config.toml
n_layer = 13
d_model = 320
n_head = 5
n_kv_head = 5
head_dim = 64
d_mlp = 1280
vocab_size = 3844
activation = "silu"
norm = "rmsnorm"
norm_place = "pre"
norm_eps = 1e-05
positions = "rope"
rope_base = 10000.0
rope_fraction = 1.0
qk_norm = false
attn_scale = 0.125
bias = "none"
tie_embeddings = false
parallel_block = false
extras = ["capped logits"]
init = "normal"
init_std_qkv = 0.0199
init_std_o = 0.0
init_std_up = 0.0199
init_std_down = 0.0
optimizer = "muon_variant"
lr = 0.0083
lr_mult_o = 1.5
beta1 = 0.9
lr_head = 0.006
grad_clip = 1.0
warmup_steps = 200
schedule = "wsd"
decay_fraction = 0.877
decay_shape = "sqrt"
final_lr_fraction = 0.02
batch_tokens = 65536
seq_len = 256
doc_mask = true
train_tokens = 625600000
steps = 9546
dataset = "wikipedia_en"
Each number is 500 + 25 x the weight over its row's rms, rounded and kept within 0 to 999. Layers, rows and columns count from 0. Numbers have three digits each. The size before them is the row's rms in percent of the matrix's.

# layer 2 MLP down (transposed), 1280x320, rms 0.0427, rows 1101-1187, columns 0-79
094:495516514477524483435504478520543462533518515507489463534485490484474468502486522518466538520441546471508472497497471564469477500521523541531505505498504494539468515509503534509519494441493535528532492482497472505506473527503491477507531505
091:520529530523435493484485535533512492533546487505528484538483528502524497571493550508487514471512553504453499484501495461459507516517471429512486490496534535543529556523476538532508495492500558480502527522454485511492485518529528547502490499
102:507518490546516488521507512488527503442524505507524497460545476526514466520472493533509538560532499491492516545524532536496482524511502510475506480486497470508483471460500492456490462525478473462506479509524479470506479532479458542473497503
101:528504479518500518508501498513439498515507475500550515495479438444527498477524500510515463452451514532483487521508535473492492453541505526475521514488480509505537497463480524509495494466490521523479485550496559508463483496475490479527457491
093:489501485520507516507494527514462501510477520479497525454505525459494478489501468517521503509505502501505523513500512443497463515547507518481480519502486520512465481496513528489509512518479492547523484534499540492545496490515526550527495537
102:490514478454512545442493471544515545536488510506500491461456517475490519501459552488507559473466497517505472469509483468503487503524530499502509474537513493493476549476505476523516499507576492524523546494485497495505455490498462500536527513
094:529545494493491511514521497513481548456507507477495532509471538483493505514520509498505506496499531537478433504526501512486480529517551453483473439496526498469541527495474478511475484513487498523508556524495496486555552494532470487501509483
095:523480520474519464540495548502460490487504485472464470479488490491479500509493484503490562405516521473472503485546463542526547466482515522510503496491532491523509491512492518507524491518462540508507548466486538443464529515512471526502486486
092:496537516498507516501530529559488505476513522491507465519507521493468494490479534540464506489522483542540473516491499438487496500510466460501536462511528538454509470536470488507534506461469490479500501502501506547491517523557498494487515535
109:542494523468525522526500490526501502510505509524495501499476486515501507495439507492492498482503501527496509467489538496494489512477494517458482498480526513511530505515488497497476480498518520511540509504506473495461544510487472512491513493
095:501519530529494506498495549439512503521540439508484521464494495468515512570496467479480521507515456479566502523491507499509490524506558492533471539543498523495499497497509508500515461528521517505503490498496475485502481529475493458398509499
113:520493496498552495445499499504436521504541522500501477509499522523476505471496472502521511503511496492508447480521508512479478550514521502504504522474480452498464490543485470537497530515448512476576541497496512465503467482533525494483488487
100:535536459486495483528544494516500480479517465468549450498494501485499522512465515528500535513533518490519478514483539473534475508476529481483562469479520493514490505495523485531490485466512542446467470502531505487483483495552449484454481509
098:530533487508505489458496514516539505458504455491543460495508504475521522501527509507526522494491550486534471524515508523530471462435501485530474512485493429509546543544531470495452516528446452496483504500514494516499500432483526528503478503
092:493533540490467533481502476498511476498479500502500473505486486534522466477524496535532543491463503496546536532482459508523503503500497506503540503533471505530497516516474510508446510542529537516531459505496478502491539470500494459497501471
106:506497490468537546503472481519529517467483511501518517524536508491520479476547538488501515551471496473473504543523472528520515513454550457517446503517497442467502514466486552527454492474517442488503489539486545517500449508528467493515537509
094:487465499490473488457468511502489484504510559498489501518475500437527425497533482472542466558522533539515534515506525541490472532505497521499485460461465488505546490505525460505518475503494542473501519528552513513512493511517464519486497512
098:495505492523497497547534461531470492530548490498500490511510461528513519527506540476511512502542510528511466487513567476468536476516505481511529507511454508507492464557508525505504512468457469496471485508537476492530477504508505516535493491
103:515502497447489503492511534533458459520482516528519491526483526523550495494447470544539527494504456546517512518495470466481482542510442510437497474473523502503500501490505506530493504537479517488539483469568517489487498482526511531500517515
089:497537506512584453497484513523491473520534480470453500524511487492518475502518522503486528522525527508512458471557471529516589497499575471559530522495471459514480509516475480516504466490493498533462508532494492512452501512448496486498546509
100:498511510454529491472500504517502464491507511557487532457507511499530471520464462510523467472456473495469474487500524459519469491466535479474492454509516483474521462515469496532477464487508512506506524509501528521476478500531517501497494535
100:481524473481494529523500468500476489491531485498505475513484484482519538501516445487544525512478507509519504515537477518502499510508473472480530541490515494563507514501506479459514500459538536480483499522486450457439463481437548547535502508
094:465514508540504453502507497468461520522530520525503523460469481444515480478507530499446518507515539470514486499479525470513476489494520557496490496468497515517522504496504484506479506528508495486528480512492506488510507520499481490456531505
092:470497519530543506462538567496501477483491496527534478494479453473505521551493547482499491444487474472496510479483524520464478531483489533487514563503487509502515480477526491520498497481492495499509510527511517525470453500487461510487449477
106:487475510529463515518480484549441516508487474503536483476466515532472531473497514550515541519482514466493512506490512471464498446506508524479514530567520477491479498525496532514538483495500533507497501482493501466481488499543501431464492521
098:577507464499510553507500471495474473513474514492484521525490488557507492478496503521552542472480531516533515518434527462522546532490511499494508496488493519481490503496529506500487531481493485494515506469469500548511536482465493491493531518
096:464470469470507486497460509504491519504508532485466474467500485512494475523504480524530503469519499474467452512477527485485481497457477489509471482502523520480489521526474510476499452468523517451491478488536491473545498509485507505507502473
103:470474473532507485508527453470507504522485479488519489474536493510512502515473503493488480465515515500512486506497522474490476519509525473446518545478519491539499463497538474505509496558523483459536497498525473504480474433484491495546521522
110:516483513553490500464529511462496457501530441493481524508510527461496484477501519547499507466510486493512509488521531494507459469487467480512484503569536531425490485493504470487505501515477485503536515425509486537485527529498501520479512502
102:487559515482507462474518523499490481477484474478458468488485482455527510527517532523463483495457472513506487508480474491529463482511488482492512523491483530438508533536511460481496489478501499462476569510481467543466510498517517497522482541
101:494472520568525469509554529446540465535535553511463508524537489479518506450489455579525506513477474462502481508515533481504512530507470476485502475498503543488488470473495503538519460519516530516506479488496476508527487544520499534465520500
095:496496544533496495487506533488523465519493520499481474472492518487499459508490488512465507483528502534517505506516481510488498502547457527525469508522451471466497488483511529496477486493528508503525531504522463455547537476480454471500510505
093:504487505555483523534491516526516460505544513511503497480470508479542490505484505531513493525511491478518497469537473514529482511466490524497503510479475500489481529457500518518534503504489499497514472489489465509507518476469486516536480474
101:507477490526460508518482515466476480520533464443500497477487509465505489495504483482569522523514512483478462514530505510486522469527477530502447492472485508491451501439511554507477481513509521529482508498523437458507498487490503519522519495
109:515480453452503471491501527489554483508539503489468440483484487493491475473489498531533470475519502481488526526491496496472491470505476489515485527484502506541522482492503517503506513495492547524508511521526514511511497530495530474568421538
103:514481459512508494473497466492466462509515505498478513490495536495481459475478480521480512529497532506475516515481494523462500488464511491536491506502503480501445536461503524499506511525474527506525463497492488518496463528513506485476505518
099:462542482528500506550494509543491528502499538479439522489502541486495469533468535498480463501470503505548458511541498503508523509490543491523476484505487483516445525474451487548541496570520514524543510518496496508496500505445497473528555518
095:496548475496461515503475462483508501496533510489560522511504525505482490494501524461482492463487486479509527544467509518499522496509498509512481509480471450502519476510516490502504570472477527499433513518520511503471501468502535530462497478
096:524464529485442471484482523522553501584530474548469490520493527488491479496524528471492514491479494497490475494487504506526494462531485517494523511531448514484544465471510510444481482505480499497486472480487524505535486488508480485520485527
102:522477457515507525501507466539520538505498472515505484544623460551524506513508477520545495532581548497535535468544508500513514510495507469492513489510481493507467529488481538484450482495463472464519530502514522455495461483468499505506508559
104:492461504525509474508509517520535470533443498517486477507502522479469493526497490497524473511510452461543514468543539469504505504559510480518510494538436502505470497431532536489496474502538460479528509478493465540491480518470538472511480475
088:479474549497462495478522494492511506528517496519518520524511486467538450477495535490491489494464526489462510537502474479501524496497493512477469522488514456511498479522521489515495516505524525514527501510506497493533484529484496527571514504
107:494532528503493508514497528471446485530502500482505507496490471490531486457534495503504498514523500546552551488496507533492462492509510483498467500501541498523511466515523503474503525499496491480504520482456473501480533480531480535527464518
097:488518472511485482517483512521558481509484507499510504499516529507525499559490549496480544504500474527452433510513490485563499551502494443504533523493518483456525516496497514533520539518523483530512539531502499508482477538505509472502472479
104:521561513534532488472484461485479505512471473481507474497552486516530517494472474506504501476500498515465428455516526497458476460506493540452543494525525529510480504510488493517510517439512501523536524522463463469528459488491489506462522524
098:504497505441486496516513477502541466490503525486510497525459478501511508495538500499561516444515531524510527520534528486546469497460502548512480513502531485535539520518477513519501536533469497518507492530494465537474503500509517508500519555
101:488501555469502478502508484534489463521497505504535552522504518507489527487519491514489540514571525530483467497539490478505520485516507465492517493562501505494491502547494487483510531504496568484480480490438533487535492468573504523491477459
109:520450492472540488479490493506523505509519499546454521497477485492487478444483499470482476490562520485463507453497472485474537468501488500485513508509521468502477473539525481428465511471496452487493481512498461550487495511505496546486489476
100:492500498519459488534510507520516466532531484446510480514530427477513471464499495538519505548498496484513544473526525507495474525482457490438469489462488482472540487488495485484530483470492487501466525488536492525452491502464461479465495491
105:536476525495488480481488508530531534507506515451521494534480519498540529500492489510508503514560491499496521492531524542490508526526516510519473526444485480530560497490468492488487489528518476472515517527550499498504497497495516403491485467
099:509501509485516498508486559476510520450508519480440498498448528483502479512489500471500473514524512544497496471494514509484526490498536559479474516503523484495529469516500476506512494489478477501490498487493524450493518534541493482522509542
100:508517479528502543482487520525540489532517494488501479562457502497515507483514487531551447467509487487478466515501494474499533517509491488509544489497476493521515513509537512506500508507508447505483473482497505512470498480512512517521484478
105:482539480488526524541519539477506502480506535448495473498501513538525478459481471495471490558504435507509513531484523508523468500508461496511533521482496499495525471481498521496483502488494449545465472548510505479499506508523497536507476475
099:480514514524444503500486518491487523492509520483511530493505499526466517534536485514489510479500476526497528477505507475539488471438439473525526499498487487467483541504465544516461498491523493464504490502478518526517508488456505501522526511
099:490471485557490506459489526519504501539522493495435527483490446520506502487539466516536483489491529562474484473465493514509515489545499490546488468510536525508490518499524491500519478486478552482482502521506512503524509497530519479501447511
097:473469460517484475459486506470468483523511496529498498506526514513488529477536493520487510502511493506515493518554533521484523450536505477527536538451529512538502517529431505506515468472518478474451482465485507547524474468489493484499463527
112:509484528494503517471555481510507476475461496522478504467502504486498545488527524521535489512514493470538492496487508526484443542523571509539488487467516479510478490502487539524525499483498544466522502506478462550547465491495509503516451528
101:474522500547506504508513505489498512486460515468502499488514518512476471511527531546535482480544497498486494528490489500511505552479487544440537542479488502488532507543480504517481459503516465500525509457502515470505520464500455491477503482
094:466513489461490499483496541453477469546471519516475531497506516567500523525451539531519544495506485492509505492516473488487480485550530523549484494509488545485479502494496520488533493511489471494511501508545506501473476497470491509508447495
096:443489500442473496491471438532515501465487518467519516462492516447517472486528486525505508544458465559516458490489468463521501463463469459472466505499486528497520497510491498539493497514466502517467471526479528496522549448538476541503465474
100:476547509533477527519496538483489457498512499480527464500495512548518486492508502460521526484477504492536476476568484550473502482495474492485493476511497496509497510550461478492494481501532510487500513504529511496480501486505480500437489533
099:496494484484484518550485494530521521466536502449520492500509489485479465500537502530495505528531555542480510533532475488523535496480502508518473477508527475505486460529455483501487478535523510520482451536563516492527467514493513503527483534
096:502534484552507497502502493524572505477506480518453507501502512521573494525486525509491492475500507519504474509522495568471519512461483500498496520498538524509516502501521504498452478544515475491495496511501490508495468525492560470505482496
094:509491471513519558497512528508465508518496512482461489497485478480499541467550522494510483486460470455493494576529505498529509499506503525506485474485481501502483505508545504559520535526503531522506487515475480495522532501468497508500502502
092:506519513511468502486493525496524473491515503511528509441498513519481457478511520484512547481486509478516521487490524518528475501504500514533521494485503475472512477476489495527451475493479478539525492481493507517507486534456477533480489514
100:486479495518483491514531513523444468523501487491543526520516505475536527489495516510472502480478518490476503489460496493526509470487450475539485521481488491533511555522506483492476547492526511497551493537492460519539488490524463506541509480
099:464524490427497480478499505458518518505440505479527495491511483463478480502512481440502491513519526458482513509536501492507505492544534508457517495526478500492474527513549485469520505509500457496502495489540482487509510505468503490496509468
105:516513536487490486525533547529494483497483499526527498453531504551494477482492495510511500515494526488514481467512534518516483521514508466529512470515503460518478486525497496524457561477483551459478477478511490491480506488477487491488493521
109:518510469500457525459505489516466521580459490504515467502556453492459490500526489553537526546497480504515500467506496515511510505484515500475490474507505518497538492484481487433470496522443513444521453510497513528523530481545494505440469537
108:525521491499481478494514475499514506504508496489461498548484512518492492446506488533544512568473502518513449488468529520501515487462491478515471535511506489497489495549489456490495539498524497519474518499556469501457511483540492509487494530
127:525491497465528508505470483488490531497479450490473536511516507539442521476499518530481504520482463467469498484462468493469523461440510511498483517520482509482516494501493471452525575464480490470479481496486530484535520504502527514472465515
091:474536536479522496515505511492465475478495466492512473470527513495490452531502532511464551469479492457450490487520473477545486500544517456518478489496496467496491534550512463527469454476520520508540488522528472529515496514496493452519549531
116:528454514484497503477460481491511495488491482507483476513567476504475508452498454510510497497511485518471519487518486537459520460500498475541486516511457510450502496485496494507521538477528496492499524477498521553503521532520501523513485509
101:518532451542490475466484525497488530497490462474517517506526492458532548477471494532510456480483530459510483501522517491509524513494491498475513486501466498469536468484483481506476520550536507484475488507496503518488485466502537444504487478
100:517500504516447520504476523461492537472515549498465528514467497550476499506532469490508510492476457460493525530509476523491509478471467532515504488498501473486489469474495528503481513536525557518485532511534507484472557460479498478543502484
103:491514471488567483473518494503504496510500494550538514540514496495458534542513529478523524539516463458466474511488505462491502491494502474528512479537473456469446552513551472495487496480527507467482456527532506522472532525514480481497482473
102:477478502506491472468525457510507520502521529523488495512465518486529497490490498479497503490474479500470448487503465510510474517447475500515468462449529483498503515523505491522527539451455481502517501515508518513508502491543499479525497477
105:504488537527505522496502503495529487488490493494534564521511502555482477491522462537487509481512512514493505493504463468495538521512524492509522526519535543490510507545518514461468497472516500464493504497511517512517487503485495497460488538
103:529494455553498485475532441495482536518475469527491525513518488485532456540529515488469513489500511488530451589497502537530543499527501488478478545496488460498540510491519502481489526485490481502505477537505533502510530475484496497489508471
091:502478509502446455496490528502487522524519565496527498495501498444502509513519510502524459511459497510514495511487519477537497517537484491489471476512496465523487517526532481553465525527496528470516497505561449493506491455462532512481515467
107:521500504523478496511500476505521487515510484473507512529476484488515469484509503536472502531514493538524464492529493483455498497531471518554482460532526511467487510526514470506473476494485489516558555500512574490488518502506488479517490491
097:486533512506523487504476495503499477502504556512527496482467503494480484514540473509499511485484516500510514462522528501522486514527519483449508463492556541498449497545511575546514474509450493491532506498534476473467456574485477461501526497
111:478482483478522502482523485521457488507468507525489491500537525509488500492517457526520494508474484480489510501480498467481506547463514531557477541452488480465490483500495501473480494521469565491476484499491518498506496537522507528498548471
095:484530513464516506556466509510500466505523505445485538498502494462478482461457506494503492499470503505487473452494509509491514503500501481505497468523522492528505519463471504520493474552485491488475533541509508486517508456457484546510505441
096:520494531566495517472512526480522518509460537482490527489501524466477505497456462537489506460477512526530519487504466490498462528479504528516500434485480508507524472447520474506494482480510501532488533543495488489508481478521543506538482495
099:481458485468509486510467532537485478471538480459490521482510525522467520480483505505535492467525476535512466480531534537549506476528468493514509495508545490516471486503494496534530482503519464527535505515490486477507515526513476433519470524
099:487536524554479518518497521490500461524532476508520515552536505503502522516522478523521525533516522506521512537507475481511527503508520502460469517467486500458462512518479469520504498475532524484509489517481465548482506515525508488493503492
# layer 2 MLP up, 1280x320, rms 0.0888, rows 1102-1187, columns 0-79
094:505508454496536514518541487512475495443481471531493502493490525548520503516496490529523493518484471503514553482462480485510471462503498477505482530448472476521514500485516510453471492463498515472523484534527509472508470497500469527498513479
107:504530503473536520530485502532465479469519540470501494538511444464454488505507507505494502508478473486461481495495522526482463508475503484511527487451529482464532502527526534449510501480536496439487490532519493503505518498500468500462482489
099:556502509474520497531521513476436506496487485496536542499501490495508451465506483532528483533503518492507525524499517507517479494461471547494501526486517531461493451510482459525495481532470487489489476491503531529514527530480521505519503535
095:519476480489557503543501445462493528493469531497433499506520516505523517483512476557524493480517497519488479507499498499531489504515512483477523450504522485458489508510548505479537516483517503511459531517479497517503505499546443461517471533
099:489461449498481511516489492541506481508500490463476526475511464468471546471508544470495505506511470524535459513547524480499460481486470505497516482499483482533507496507493462516533495499476447456468477449508516510528475478535489505524472504
101:495470477512474460447529517524516494501484494533487518487454509532480494514466518515512491519521474494508524487530460500508538498497490510521485557490482496501544502509506455520556503472493492509451465513516495497475499493487488493521477498
092:501469530472556535566516526523485492508441448483450497447492460541513469508494476510505498507503487460502527496547490491523499488505524501511494457490486501491481518540498525476514554508546512508496492494522496503479507491472515488540482504
100:513498462507508497497488565475514532533501550493450500485473510530519520503440534507511505534474481516535451508529513542499488500546531460525486471507487483511486464442468539475490526541549509515481540504503470507517497460449507520528526504
109:507493540497541478505557469486500466443473494508524512500470498484540526481549512510493490541499473482539479493484509498510453503531479543503494503493524510477495526505531504490509488492511461482517532443482456541447518492514505500440507494
100:534503488472487501509520480466491517537476485532521558528488511481512509476492522514550488521504498440479492529524501463535515497515546519502508478546538491484513503545510492500519560510518525508473503501474504464478517459510516527513475491
103:534492530446482510444513512532455489486521490465514479530515519516469494495480467510523558456483463486495534487493517481522480512510489508475523497528496545522470492553505491475535513476502526469554474489516498471512488522481512487529495472
101:471556497541506489528484474490509550488510492499479488504450495501501461514507505470438476531483457504511510495514505499483509478457484560467489481548506490523544501486494510475503523515473499521511493514477512499526462501498472520502527548
100:518512491519524498493516477536530505533522497509539472522488516499573498501482479538541556508499490530497484466488488546494449513501474514509483497539528542484503455480493470491497520518479580498493489503501450513513487524476523499484438490
099:484496474502480496527492519502501489527523510515527561481513470504487496490486500500478480516513496476500522497506497519446539497482504494544477484453489489467540530499494520442510512551514452447497490491474517512461469493506530512515517470
102:525491504460478537541483521512486521461461464492491522470556486521523520487510526502540513463489498448501456487491518497507480556486476533497523526506478478495512493530505506548477465459459481508529481529453508503480489487475532501521495494
103:502513475487460511496491477487463504524491479518493493535537455535483498506530513480503497509515522502479515499489476525459487470538472605482497492471438513499506452583512516490511448507524465485480484508504521504463514492463518499515523462
099:495532479515475495504520499432511512481485468436548497483490519460498487521500526520496528509524472507510528517545537516506475523526483497504518479487477527483504475488469507501525497477504492490475471500516519508492502503513495505474543493
104:534471441487449539530500482512495481469494517484468485494494489496550495438477436521559493491479506487501555493477439527545517506491442540471480477491526524526532516490463517502479503513483496474532509476516516483530479492490534499497529456
084:505497473518491513500509502498554498466499534494528504468507494550554511478525499519516522466493529489513531472493500503537540534482431494498533483576537497533481499466520471483524509530567504497511500528493514543528516494485497485481443516
101:440514521502541509506480522467495498491474529506501480518475540533526455483512536502482505512516506504454488509481437513482449489500501509461495503475506514535534497546506492492483511474505571496521546475521452490508522429561490529472492490
108:478492464454470572495556484509526498507474480529463491503480474552443514501515434508546499540452514520519550508474475462516493522497429474461478512508513495524489523518518484488504494506534494490448538533462472505496486519473464490464474471
098:529517488487498499489424522510530536472482509482446479501513491529484501469524479522507470489523492503452539530490523490475488540469486470455492506517507520518490493447532523470526497485517521549519460488529484456531486493460534495528512514
101:480472459453495517493525500484536512497458532528488521505511510469427488515520506458492465510471492476548515488474517475496494521487558481499466484498474529471496534487473515511570500503534487514491490482468497503498512510527514500538495555
101:506445515507488482506461516494480542484461455479521507532516465518505524495510497458500482460551501485535524456507484517498478498519482504476489484513482496511476473486467460473544520520499529497502498522490474466522471505494496498499481462
101:499507493503517493460497532461477482502455502518518522497482504483464543533497545504497483498531460512504542425475530499471519449474463531509520490499544476494501470513471453447492495496524539484529506509468523499478492550530480503491515504
100:500544526475515521485523505458517488464492509540516555501488514485495497503474481478536499476491513491461502482456510522465507498483507505494498488461548466506477470565490495482490539513471498494548507523514476503493513468536526480539489500
105:507484515503480509510492522432496511468486496503468506484506447471473500455488495469477502490491508542462543517473513468551473490496502489540473514495523468503520506503495495503503457492483508487500533509529471448501458504517493567479491485
103:498536501508523542455536506459513509501461460503545500499524478554497467450498472533502501501514487519523526533492545492557476480505447528529530474484472541490507513501468477508470515547507488480518483466479512457465516483463512455500471503
099:519494544489532465511529480477512465486488511528496528540517535450467507523481518497491470477487496509463508480459521494466442477499454463488533517533574465521513490492570470482518525529522495517483508528533482522488524535485517499518486483
103:497506463535479510485466472504487518511479544514494507533502479518499558506500499506502517487538480557471506499515543515487468503548506478551473465479452531516480490519495470503505495438489492544484518499461533516505501485504548517477542520
102:480519496535501467500474433513477497504517489467500480505516523504517459496516529478509490470467490541473474509490457492510495473497534494516454472516530563479492479504469530479481537474491498537504477477539490473485507513520487492465531516
095:443498515481514504484443448476516585488506502527516481515490469498503521490548491473501492462541490481520513550514461474485519494493454465489458548494497540501471482486506496484482478482510467459470494531472521531481505503496477502520509504
106:475514483526503510548506497514518513516502506510463502493506503534478512511496476505513489544463497518515455482475530542491528505477493485510501507490530503549470477485549525483513471468473504512498497501481461498527501510495540534510503524
106:491473473472495484496492521463493427517492484544481513539477495453521475462504522538524524479512488466513488506490498485477535456469471443505486517469501456453511482544496529539517516468534504512460483519529535511509481463461510489526416536
100:527467503462494464507459423506467477454476475477516523520506461480525493493530455514460503480534513541496492504528504505501498528513547486490490514529533481499464484538499522515493463511510476501457522512538525460505508527471461549521543519
090:507468481507492505514528535486502517516482508525520505486495560497510481516522502512524490497546493496506522549444496486466490496481514484547522475486486488492514486441468484491481478461545473470483479497475576488512461520465514477472505499
103:491469536444494494531493512509454498459526523497528501490513484484502497441523514517513488502503484483484493483512524481462422526487507551531469483483553458465469535484505501474480528494527514547492509487462463500481479526503516448495499501
099:494551476495488478512525447491519548540502520504506511515522542542510458507504534525472535500490486512482466518467488534485524507523474493427525516505445500481519469459531514484461525496461502532514495494522480518486512513488497493509499491
096:481521466450513517524526510509493509510479526485515515503451534495542532450515518502517495519473528499471479538489510495498483500476558473517484520515494483502502468518516519465507431468514572562518533501480520520497504489478508490546495497
109:485521480487507482487478496479499466459499509488487510494474504505504517500490485497426523464514521488502496448445507529518514484532499441493469545518504468497519466492505513468445486511460476514484501457500489507463539477539479494498478507
091:501540490531476529477527489515487467544454475506527485538540501487488489524478472499481485487496509477496526535518451499502477507514520451495502501519488493468474495511532494512482483485540520524495485472484534515495569504526520558485470482
103:513522513532491523490497505522475503518490538510467481499548479530504460502487516499493508486489486477513447528509465508508567499485500481468477562512503521484531502487471519535534492498509496494478463500500504510497492511477510515527452497
103:500522553481505520511536457526497523496496473518550500461532481492501506502535485530477463479489450511494495490472480504489499522539471476464470508469478478550487480506507456471556468482472487490527519518517485443532531530444499563477524519
103:500498546491481467510462519513520514530483524515513492449496485492531484525494467457554494531526485487515471504501517496482486576496520471487506454533494521489539514465478539479507539519542529486511500473496496560488500511506497524528486505
100:488555499501552463513540458518477497461481495541514520543446450502472503502519521469478507456493476523529507547470463498525547461489449509544467531516532506487525464467489491499513484492496519519467508540498497514512525524471465495449472567
097:493499490452520471522486507531430458527479466471490503508506489489479513452475489515507468481471483474521466510467509466482519498505485538492560504533486518496462523524485493462515514482501494492505498458489483505535550523508458473488516527
098:475466490483504491466558478499479520499498467500490537474488479509488484528473483457508537509462495497508478498477539478476471517500500495520528500537519485506492470513524500472482480486504512541517540466478510487478527492486471514529503500
103:461503552553513507519474505530516526504515506565450510528489501485467464515491508454464530459489511469524520516456566469509466503502469514517514513526517493531583459519524533492490486484499497537465503510507507461522553538496518495474494499
099:523510528490433505527528476518511502505512478492547506498481472482455478480533516457536557534509484482518465461529532516506471540490493471528482509487507452508514500482509499469502522482488533499498496515495545501528458498563480495538510509
093:485525478443495493515547463490462504502480494481520517505512472527493506517502496482486477516494527497516507484489525515478534530471519480476543490466488506520468482502480511488501523509497496483499542480485497474487507482494487459477512483
103:492496555491510484464536493475490449499473477493462510517478502496465518502540502486471477505548503545461502510523480516525478521527461507484524471474454489522502508501527539503549543499488485514480519455516474497545460507480503453497464501
099:497483491478516560495523559501496509496490497529534444481511484502511513494499498542515471543519457518536506536526535479509504510541496471526449480506539498511486526485504528474499514511495486486462491523522465500494526547532506471461505494
103:522552501493536501553485521475489535495507471461599515526491488507489523527458521495479459524546460507502491522459479498549490479531533552440509532521504506505464490474526473512466491508522462488507476512485524530541527489504467458477520493
096:477505486512467491462524543544470532506502507502535524461507525476520508462474494490474509514480466507486502464490489529516466540480501529491538516509509519515570504486489440544560487526537486484518529543474483517516516487523536541523512502
102:490488489493515519519513515516474486497489505467522503478494555458501487483511491549518496504508489523504455502498543491529514530515478484498519527505529500485488497512481454481499516515499488545454507474484542521496503501515516502519471543
104:494492521498525543463511502467484483518453521517471515469514500479479492521480504502519483509502467497469508484508521506520485472499511506490505510529540468547489535506493552530508514486499475488506517514533499487527463546512516481495505508
102:515507517483481535471474479518512512506458461537506496521484472517491549493467508504544491486502528491474521487520511475522502483505481520490469500498532542504510489492495517510462526555523492520495496466521516506450539494484483462495493505
099:512505519501479493487504563458509482494475484526567467456511514441491512495521471522508537515523469501468500496490543500501481492431501513436490524513497511487455505537532487513480504497520539537536489518475511500475552455503443491482499517
099:518465490495488532469473483465524496477496502484469522528548494521505506494448519484563529542516529497497491535456507519459534493505498507518570466541536526485446513437516469475506502508480505467515485465510513533467504527545492498516531523
103:468497508455511524458474542487485514487475484501481486521511479459479531512473432497512498530532510511437501530465504464478529490482504499474510471458512521448520528525542503512507491523558509488488527452537521479504509491462490514505465496
105:472496525522464486503509519513482555491502497497504497492497507499495473508497520536470503499524476506491549476498463560479492524522477471510475517487542496496490493485527479470541519490486449518499562552511498488528488505485448504495502461
104:479465491504549492457490509476433523498505542442530450523493499485491509485504483483504480512535497445503526564526541490545489480461532527487523504515476457496502512473467491480533462531500535531498520488517515522499484499518504490482491516
096:516474545521498533487466485483484467485501508523490513523514507573534485509478534465485501539464517560522498485504497498494488478554520488492483534492496554514528475502461514484517494460487519473498491517466506484466523497536472468469487460
101:502540503490441543476497492538465446507485513506533480499498494486509468470526475508546521504506474483493499444473541505509498455480502481522520562529503458491494462497495512483482486545519499452444484485506470491509481494507496481472494467
096:498508534512491513523513482503511456501516522514538473509491528529509497488490497532512505499470518484518533503461531494477466514459494512466479473508500477501446467514520454459530481504473512530488493481505498481552483521493543498462516467
098:534515531482502475478544462516558531481522539497535508467504486454498471505500466524526495522456498473489470518521481496503501489474502524520523510485477480454497511508500530531514534501547471503525522472505519464474515525494490531512500496
098:527445463506468527524477520555474458505488475482544491454539531505482535464454496515536510505459503487521511488502477526531515487515468540529488533538453493483492523491493477516541531476506482503491531506507494493545550526496504473516531541
096:488491513478476547503522481466497491500500464493497505475512476534484537495500475573510495518495528508520499536486514487492489521524469521520468459510524549471478512466493486487542522541465501499496507470549511477505537544522506501484525511
105:505406502510511462478527489478502518492510512506518480498507501491565518517517519512546519528504436511470469500521534536504528525485546503509522536538547552476512508445515484493458518492496518492482485497501488526542515521508524518493502536
075:491500483487524500529494533463481509511491467479524520461494476470487517515473494515515549500505509491482524504493460521503492477504504470512493522505478523467493508503470461486499530503495469486505512497538516496514539503512497477522471490
097:489512519546479505470496550503522540447455492510524541505499492506494535503512484509506513516485496581481525501507516492485495485544451523477496532470530484515503545539493497483523475517504477499521461487463461515516555500474521507514541484
108:462505493507485512521507466462491511508489487554492517490506453469490481488504481475514452478499492541504494470530517476486522532470508522478462550495498505535518462501507535521528519494477506491473531495499493508523498502493507493501480535
106:529512475528501476482506467522533531500467506473497524485460500470511501479464464512507464516521464497441520517510472490532501464486468491511488489519555518462493483535538492481535477504523496493499495484493523474470522508465448532486508501
101:478510519528526524525534524497451497485519517528455472485470487467440511504532482508474520480480481498509520472484481492500501516441529450485498478458499487519482479501494525536493538504515475514458504499525518494517482482479513532500498502
097:466525465504502497521445533479527542531473502502473501522473492495492537462527488503516511509483487508485509525458508546529533492515486516495529525502486464495475491524489497502496498528486509483499465495511517489541530477483534576496494527
103:543497481521492484477520499494480484497479490495483505507469481520497537479487523531495477514474524492491456475530564541495495526490465511458494483525516467509488522470487476496512527501503478481530493482536528485535475498488501500507533482
101:482527503493480470518497504540500480462500492497490506528476481497506499531495494509542502487483515528494485556465503513526509462476536511486489508519481488487514486467523507456514545515464509498437508524537560501489497479497553495473500512
103:535490494499491483519542523500515552462522537515495501443466530530480497475525535526466495500479493506511504534475506472511526547541478502524476513482497511478530517509499508516540507520522453500504454450500510472550538432502498527494521524
097:539474454469496491512489476495448434496463506526501492493468509539461510483471482464487501477527457487504486522475489505527525525499465483480481475455477485512472515496473533477513473479452504496489468528504494522526535492479537477510497499
102:555482475529531526493481527497522489540497507506499500486518517509506461462488496557541539476516521542508469496484452520503466494492490481474494501466483509472449495503508496516489510487484528478476526505507534491471510535557475470493480511
097:497552476443526468501534519505494486499506509425504505470538526445491506455520485506510494468519525522461500492483520533527500463503528489548550485477470507537556490463520506520491517502474461490492475507479503497531481532503522472492484505
104:459509470515542528463477479531516533486506492506500536540486512499492491473537532525513508552516509461499502496489487480525549525507478486522516493515488468502514521514505510516499488536505528515451495493461494502491494521482500502543528483
098:546464474524502494488536463490500483510532481512473440486507495534527455476542510520503500495513508503482464499490499484515552475457481512483432531481474484470486506496537513482481512502501484499480491463552512476503466516485496481512498541
097:519523528476459477513510499538507432475510534493500491468498562489463479502466492459494515473482504502461509496473445496506474511471468517558530475476489514495533513518517482490509541485485499475491457489489451446484523533497520495508465533
099:463515515520520470492494512483506511474461522493548484491449497494500522494536522526480531549519480488446522511492495503530529495516486498479558520502543441420509480482493550516502537518468481470507453499482466508502481513489495514493482523
099:503495474506504491514527472479496517524443476522502534513517492526494507529541441553471457477504489485468478486454471516465498510436485491539537499545515541462455502481507534531439510533498477491483476519506484528485525527467516534496485572